{
  "n_layer": 16,
  "d_model": 64,
  "n_head": 2,
  "n_kv_head": 2,
  "head_dim": 32,
  "d_mlp": 256,
  "vocab_size": 512,
  "activation": "squared_relu",
  "norm": "layernorm",
  "norm_place": "pre",
  "norm_eps": 1e-05,
  "positions": "rope",
  "rope_base": 10000.0,
  "rope_fraction": 0.5,
  "qk_norm": false,
  "attn_scale": 0.177,
  "bias": "none",
  "tie_embeddings": false,
  "parallel_block": false,
  "init": "trunc",
  "init_std_qkv": 0.0208,
  "init_std_o": 0.0,
  "init_std_up": 0.0208,
  "init_std_down": 0.0,
  "optimizer": "soap_variant",
  "lr": 0.00703,
  "beta1": 0.95,
  "beta2": 0.99,
  "weight_decay": 0.011,
  "lr_head": 0.0101,
  "grad_clip": 1.0,
  "warmup_steps": 200,
  "schedule": "wsd",
  "decay_fraction": 0.771,
  "decay_shape": "sqrt",
  "final_lr_fraction": 0.05,
  "batch_tokens": 16384,
  "seq_len": 512,
  "doc_mask": false,
  "train_tokens": 113100000,
  "steps": 6904,
  "dataset": "wikipedia_en"
}
Each number is 500 + 50 x the weight over its row's rms, rounded and kept within 0 to 999. Layers, rows and columns count from 0. Numbers have three digits each. The size before them is the row's rms in percent of the matrix's.

# layer 7 attention value, 64x64, rms 0.256, rows 36-63, columns 0-63
093:547496539524565501595434451533578443467451553499472612571453542562515505462575464428456496512486447501442548488484406578477543429477457444464493482534480602503467455536421509538610522510520527
099:510453598485596439479432570533585403486511562513580483454552507539459485526480518465482509481435461597411558417505546491494518390512476476493507456495538484548529519531534529484456416563605472
098:592539432513440591508540532589473491525559481548560474524568509419506549539382566508530482420543452553423501496455509425558554572521527604510523446512455530444573431505525501518520486469479544
098:607530459568588491502505490525521513530444535455530543534431586550484482427516522489450531539579613458392426524486532502549455468517408477464450475535567561498534488529488513542553574412514421
118:454555534460477516470630526471445529493532513505459503549463602581459408399558486536551407545478436517501487451493485531437569582513472489428560496473492481496572496549523465607492490553424530
081:504524449528470532551483541504571645402470424479452489447519478503535401530485535550538514491504495468521501420449591486525525484537538554530508563607398402511562431498487490504441505502434439
102:397518443427451518457547517430487606466539543452401579629491512465449532480522467470370447456510495534423471532488447494490573549535482491540544484517519468506460552541525482537504482496390518
121:481439586510514435588441510474608471530479491450433548604471509538509480428535467454536491491512509451450433460543517558477451517447485490445546426535618521477518483572571486567525590511451413
101:472535488412476446434477532524549492576552540480486453520524481442437479501475541573504500453536525462507488568426468499549500585560548550464489485469470411408407515554424415456591613512566474
099:457489461598520472455603574539532574524453491506463487516559565504495458442464443401505451540474555505483516515542409587468595475427555548546512546497616538568444501428474502500452443520483531
102:569434460514473452512482441499462444519551532568482451571455411540545506399539546554504529534433502449426529583530516486529461497477511568509442547463503446447548437373522498578459502414573444
093:492567405443524575470493517465442543499520509575648515539519468530579470536438425474547445520406478521500521535502517462449525522533505486500446490418462416522520380526568510446502558497543413
087:527565566516460536547514564540517483509526519486556554546354511500536502473555465460562569557472518388461419527412467487505459529492555548479352504484490514538438535507504467504431602516545529
083:488554531482545479565454561473545384515457539438513468580457598455567462404499502467491571415536535465432513442559467522444510522473489562555513490528547478432477471403514524522551472452622518
095:512422546537482488454587572518467533500449616504576506492470547454444521456495473499459472392545494526517469411487493599462466542535590429576452478468476506446539458526444564546518542588481589
096:555456447479467548511479470360505437471536481471590547534517474524440527407409492592535515513511523437543444450511528548578588612495537537531499481487496483407527575532556526445510538492438530
083:535437467484451498588500524456556496485490528506460519458554512479454480522418504518467505447457519469388470459409504434596440530465600491565433487529514521500449373538563419541448544606479516
114:562571440529530549483460486449526513598533547536531523465669534390535508594453458498518534495451500510570510500430509427477464488473488435480576480446535465528502506423458539529485437539583556
087:526500478482407469488459491530426454458585522494451489582537469535583452458410455404572513575469505462433488461597541399461490547431554540505614572522460498473523501515512443454510553528466512
098:497536529520512483456503415416488520501523466443506580489429485457449445461641496469425543445474482526513440516466475475664450502535550458512561396568550476490446516459484477526564459505470432
098:465557457511523451447531531378477510462530482508539537477527428507387639540474452585501500432473482476436517528543471525499500501476550495477508519432473622543580432514467514468447480517629496
108:482544507524550582490503467502414435513491490495591469489577466511478441577506477466475517565523492575520551648525452501473489447535354488525522523511434528500465530569543607472447440447560514
090:502456507360554538502469526544475523528409455502552504543450486553532468409463504449516533447527568506489585406627508458564544477461444495566498500518448579477533461500500426580573546498460538
122:426500533498518386565426523453483470468425518434517550512387523522411467474582447507483573537498456573454497517576540525507500580492437490412492472516627448575480435519484540542500498525465488
088:530478537398550534492511491533483518409435526454487591490450470582499548485481417430471526529394489486592569454557419585473515527492504516451440457479543466553471393490572498433551436480526478
105:572429488457480518530472485448560442459458643528468513485489465622522467474541429489563433409512498513507495441529397475492607528548532526448625458514501513524545520499474472468474506518414530
110:520466487512425462516497590423459515460521434467505495614472494499488491470493405481402587429451553444493492445524505575440561439498475544487511437531514517478532493540449431519550618422401528
093:534448535566520509515393479578466549620527389416513494445432555463451497533529471546443476475423481448581519498495448587477454576483532454514536436453589519538503518463503485545532530587476506
# layer 7 attention output (transposed), 64x64, rms 0.213, rows 36-63, columns 0-63
097:532509533496581522432410447511525492419488524528520463488451553536401489439506587545638525485508531556515566500439489555629524577480513566551460457528481503487579490468497506506568544429434504
092:519503468540528531336574514530545550526471492497537461456475518466542500549436517448486471468536583513582528501496456457559512541476531579570526586532593521562566526426530485447498515355503512
086:476447424421567508506499483453554558521540477507440545517495443495499576455476551551474490446525466534531510567538659515360547496579561514499439484512492500557549486492454495498461477415600559
096:471494520434566524511429485501549579504501618531484483490457506456467421472467578482592549593505484441517561533498450477504477531475556434501496469603434625469542471452456566461421450453558500
108:508500457525392476520501478499542501500457520538523528465537564599530522469477538491483528375438509503468602472524601546510455509479579559492574503506407501457452531532493446626467409480592461
086:499449548470469483560509453411626489488602547479532527514559574508590423514509456507488403473456518518427383550468457568508529512512440514457534541504536512487405472495452518414483415536511476
100:568478470492485425555586556441495478522544546538473505527552410554491463512473526427565564478486467579485531466527361536473450560510498525487496461470450428567542442508495339510426470502473485
105:445445502512496481508536552600518535488457618526533537526484577517489497403473545460532574542599545538490528453402472474559542476370523566425553548488528442485544429497488486468491501448429442
097:561443445512513480580531505528533533474438453515539520454595456422536585509562567570512550522528451499482556488472514555347437482510461509551523464568539440581503517539476542525509443466379467
099:555496525546388587535539478517475505510480498518480513579376490569559502533483518435575520506462550443493515424426521457511475519555410426518533479453422530548567558507444468543413536499600543
102:494523363451492514425480472510482424507448514479485476568561489510483472536483492496486509522498475624514501492439522458510529378496499551530539395426371613476404489530541512456439512473504516
100:579604477531497449509475557473496480498553516475515505526485447556474532457547479444471482470585557564399535578599538491515517501531588450560586535447492554494437511476476571447546454459547631
090:536540349486482429536467478560546512463554476500575483491397587479485483500482563465579651521474421488545489489510503558520546470493468470430410518529506487451430525585524558473533509502504537
086:537558426417516568454542499510521544515488584505480544537493482457553515452595486534565535578483600458502522489440451579462509464424569491424421510463441508577453557516580497552495574441461567
094:516552490569538480538498515445481479512409525443409542419466614511527488457408509542518528538465582456495548518585560526471494498577495447433544506508442443518445561494506394481556554387465468
096:559525472493521448562494540471491489433417511535508437599551481431544510571465468471561502572459519509434522566555562540358483488406507563449439529445551462570426439505494511516527488563569478
093:564463507405555540575511527586584413452507551501489485445433532468573433516438503479467521513515495572515527505471576604465635497579456551467502562470558517506468553458412468509519510474484455
097:470464552551446528477502553506493461495574457404398563398466489455528522532466508448534423456587504498467522405497543494439553595520605498558447496616467570488486475505497547554525562511521501
094:577480507468422530471474479503554531586542553486547468503450495525495573511495494409457545432539440456477476556461573607449528538494546537514482555408481526518507393538573469464425594604463472
097:451408561429570413482530550569548563554435509543416508516508496536506483531546469519516530539457517635464526474543431517466550502550554503487497537577527480463564608481535519567602459528452462
097:496565444447484548541572598551426433492488392601538430471550497433428429479504496540476459453484518537497445588531514495453527611552490493561548524453424480522495541415515541538440519515466497
109:440551497477527516496507451445400430520455452456457517472505353525532469562550553519544517444455464483471512498516464441538521570501573524561479543426501525394572479486521569421595480522569575
093:599606541479601558518447502590560496459457523513511470533480510552461563474548375449537460504452503493509451523503481528487412454536527527457415489419426494450538482400499474511448422433499483
117:423498542492504454477598464529517435474419588560511407472503478529523505528484469462433610489553592479496492497446444476547525509441516565421427457556399411460489515517538561482528435437471541
096:536573500484378499482428571551540467493444579455529426543467509524528478471504438515400451494549547477504541557515443527546419527479404542592429501523459507475566449475483477558564485482487618
101:525526535435497446494461567427529442468481492547557483560477557585537511477385457559510487414510550461439490410478435592425499469524578587510459509461507560582517451545491467524392495446492495
110:536512482468497579574463501532561511511529475523527510548528508498469437480454403517562611516513474429342506550460443535495497491458478531499507439461477411605466434464599482447444448516478573
095:396561540489436479526527463612469516440451411499499500401508465529430470467480420496496515575478514568469539472449648500544476419530522464436458464594551472524511532457429473492513520537521462
# layer 7 MLP up, 256x64, rms 0.279, rows 0-21, columns 0-63
101:517538514449546539486486479450439504546575537482462500536517515490481590591503515518502414455599443468517532447463463505519505505472551497443496503519572584549385414606531521455607598553451480
096:448470427528453450499494513472546469465566416564433390537524462481520510550546580520540440514526550480539496419454587520514572494488501434517560516561534443494484442439585490422518584590515420
080:418530477528534528522441533490511532511496491413461467528528426508478446579431506497485557580618503440622364488540567554517498428504494410537502476484467552522520515496423496503478489450499606
098:511554475535461531542615485470502441492458467475546484455524525493514473594431469446480534547491407395456572498509471488443470460530523506554531443611413473582412407516589479494465516528564513
103:492548501397568443524503499467633578517527539511528489457414551387475470494523550532559491466450451516490449542511479458544505524495421575517495500567438487471522523500460463599371514480583469
094:458494406477512416539327556575531472535536593507510496490535521604464538602445542528524455423421484490483516481560506491515569508475491448479507412463491467534487542478524499503521513435406507
105:561482491508440497499396473468430450419515368437528543466408480477428535439417523497533525517527511481433569442516561535530471564529473506515591530508403526571457512495461459593505464559461511
106:479449554495398480498460549452548461440516431567411456477528395470541535590517454476586522492470507528469511559505634577507515411504468529482543467583497466467467482471458450511451580573463495
094:456355467534503574593560472496524454532478535532508540461501467520524482576484468538507474489506452411543462439524426465479501444453476565464461476541594450429464471502410512527550546463414615
103:558530395542427513414461452482517491478522473540486437394501482440435516538503564467613520552439485551563521431525502525554525452533533440520475594476511441465577526498452495525363468464486467
109:478454520530472479471544582495500453353471485405461478431444559496588558553464537471515463500558468410583562482440565593469457440477542497497554496500531516547487519475443516453558571484476410
097:537434456551528400522458581540589505454555516465459482524575518506522556448492588475500577398555488539539553505535593509485426462572546526503519519557470510512382541556502539527436411505458484
100:507539516582540500561474532488440519440495420488414547543539453468436554477537464518586421601403524513537471452568493533455415558555499555602539475457523454428503440531519492524566499433460547
089:497433384470534503543512628636522483462529554501527474513544534458390574505542416506519461507521560413486462489527595491475476531473453453496495504508527606477517460518449523547572447452527524
096:470599465604588469491514502498522434568523445559420542590430551566529541482437486461451523465565515498498436534439550579480457438551464525490434527495451437482507429524559498457482513390455481
105:570513560494457427535528529456557496472584478468452443557559515471490491486454443510437468501501455553534567583494497508503660510573463526550511472531423484544467512373588581485434462513464473
103:503424554574501553614498483501469483480539437491550502475523517492473569447540552424476484469533422494512495437490529517546478531551659567406462506501528491531432498533475441479540646454456527
107:510448416448542461551503496364589482543551474526537454540532503519496597520486402478472446490501539535526646420475556554512575437525504466509536483540545469490505543523594445449479527468461450
108:467534449442614411480460517499537495565567506417547477555509466466478612561389461488482486493510567528482463575506517525471465436553551528534531428534591457477462391518533484440455523455558480
093:387506482485545516502466567490477472512536574495585477447424532535484437517528566519551537589409527493440516485510564594518520494441541518405482527460411469559563484498399599526509447535492432
113:480563483549545498518350558587537430497494585534566542396442436435511551538509456523424552481562458490421453487583436510504476476520457554444526497521506498518476516573498441422553540535509481
099:444549476385501563436419505535473544543568653490468441553502439461545446499563485425472463433583463573516476506493576522456533494503495596489473545483535497561492523538454536432476549487551533
# layer 7 MLP down (transposed), 256x64, rms 0.271, rows 0-21, columns 0-63
098:501554532471527392470601527512551514426579515531498475495480472579529457518456445432631526553552457461446467522474522517542563474570528474468526605541517473479527531514516418502620544579463490
099:469414542499577468488448424559441589418484485519520525527504397429460529402529472585485521412549486496478544541480450546376527539500528445565518429482460479456493532487471509583530454558457471
090:541456548518471556533530516528540563404518488558590430489543425532446569550441464441508646516496492500434408471537494537469504450469479383531544553496488513528464571494511474502558521501463612
099:554499549475429542539473521524507491475492477550557470520540413534533546589544503457464379536413482473414476565488521485451562559402527479593441488496404515511501594538439533422552508547509554
097:628557542525502527415599495508449458534521433501475562461512440525539472491487580545434566481435521579442604473536501507453440636433478434598492484551474509466497490524522497502530506522462510
108:558416541484477589609508504525566560573519491477556502583510440452513465540519496477568591431502493472460529547504492493448442602476536528450552486457511493505430542535611461449452536403486432
104:494464588604476573390451444522427500520485536539508505533473477400503511495465482431553459487512533472417430493498506558508631554538547506473437482527483527469550532465541509479565374443568481
102:475540397489469506517526550469470484535393474509452411543516501497536391569505412455567599454484459533449527486517462621428538575452468497558480519541595544428498488495530490450476465486515566
100:619579510598464496458477495448499503562433562523554464494550477499438463514519523531420507403484533478570599485441500395507470539522534509606447487402487506501579532498517484533503412446481533
102:441527550515538481459449458506470552568561563561430468462598404449481634506509458580523462449533516528480524433500448515502460489486468517560489550476597574468544555583438532491453513454537420
111:538453537551487531507487472461585585561500457458553470507482455535489441450473525532552604487450463482465542561531447499575561395485534538618496523430468444486485485593507550395502589456480557
100:598518582464435627537455470439450452433512521468555539511442495458501457519494491534529560573464528592504482500480491482475560587418568379520520499502513499515528483505508506553615467543561572
109:507513582455451483543416546481441564530488496523495524490486556492453553537515441447412611455540484508446534485574437547587486491488528460371455536509557488451546514511590460482527556540558616
091:454580432540576596570547512465450409432536542505516450549521413486522574513599559506540584521524495578526487569487530482534540572505451587494475537575469488483558467479502537546468543507402509
091:551542467597485485517414522506496509477471462489567429471452558582444553475492523547498437451420546480490421506508448431430449478438506539586467638480486564515535481477491537581549508590457437
106:517524543489484597519516527605507514473575511572525536491511513513493567504552482595533445549545445440507471517580520430538417444420462500401468497484521521487519480597431402566478450406441525
100:388501587507579457532520552534392541480497441511497495529553467481521505479459475543455564555435463556435439516587527421474428494436476585593472454422580486500508485489431456474475439541552498
095:492408458456563587492580507516510510531436478526488502483486459604493492523472521461424486487413412515567487498427488500548387556493527504466421469553576464489509503536427461388543497617518529
109:519491583541548471505494428559429536492527552460520454450489506484505594570384453495529541508440531535479399498499452503457489536437413449605529520526573487402471574497608547499559509492460514
113:449515500405515523502428582494483488438414498577565555448520523549496510473564540491409558521461488521441538547574523508514458628532508467509546465550462397567533452469531428431448502490597517
116:597485482515604615411414500472488441553495539515418425530529479485455513490516531548448411554495559485505389546466445572440508471468490477524417574569508518531541512524528430510530503530462443
098:455515373533505463495513562542393486549465541518505460489507454610510539526477530555506542534476547516443583480444523557490530585422447407567567521370478490500497545592505547497461538509470479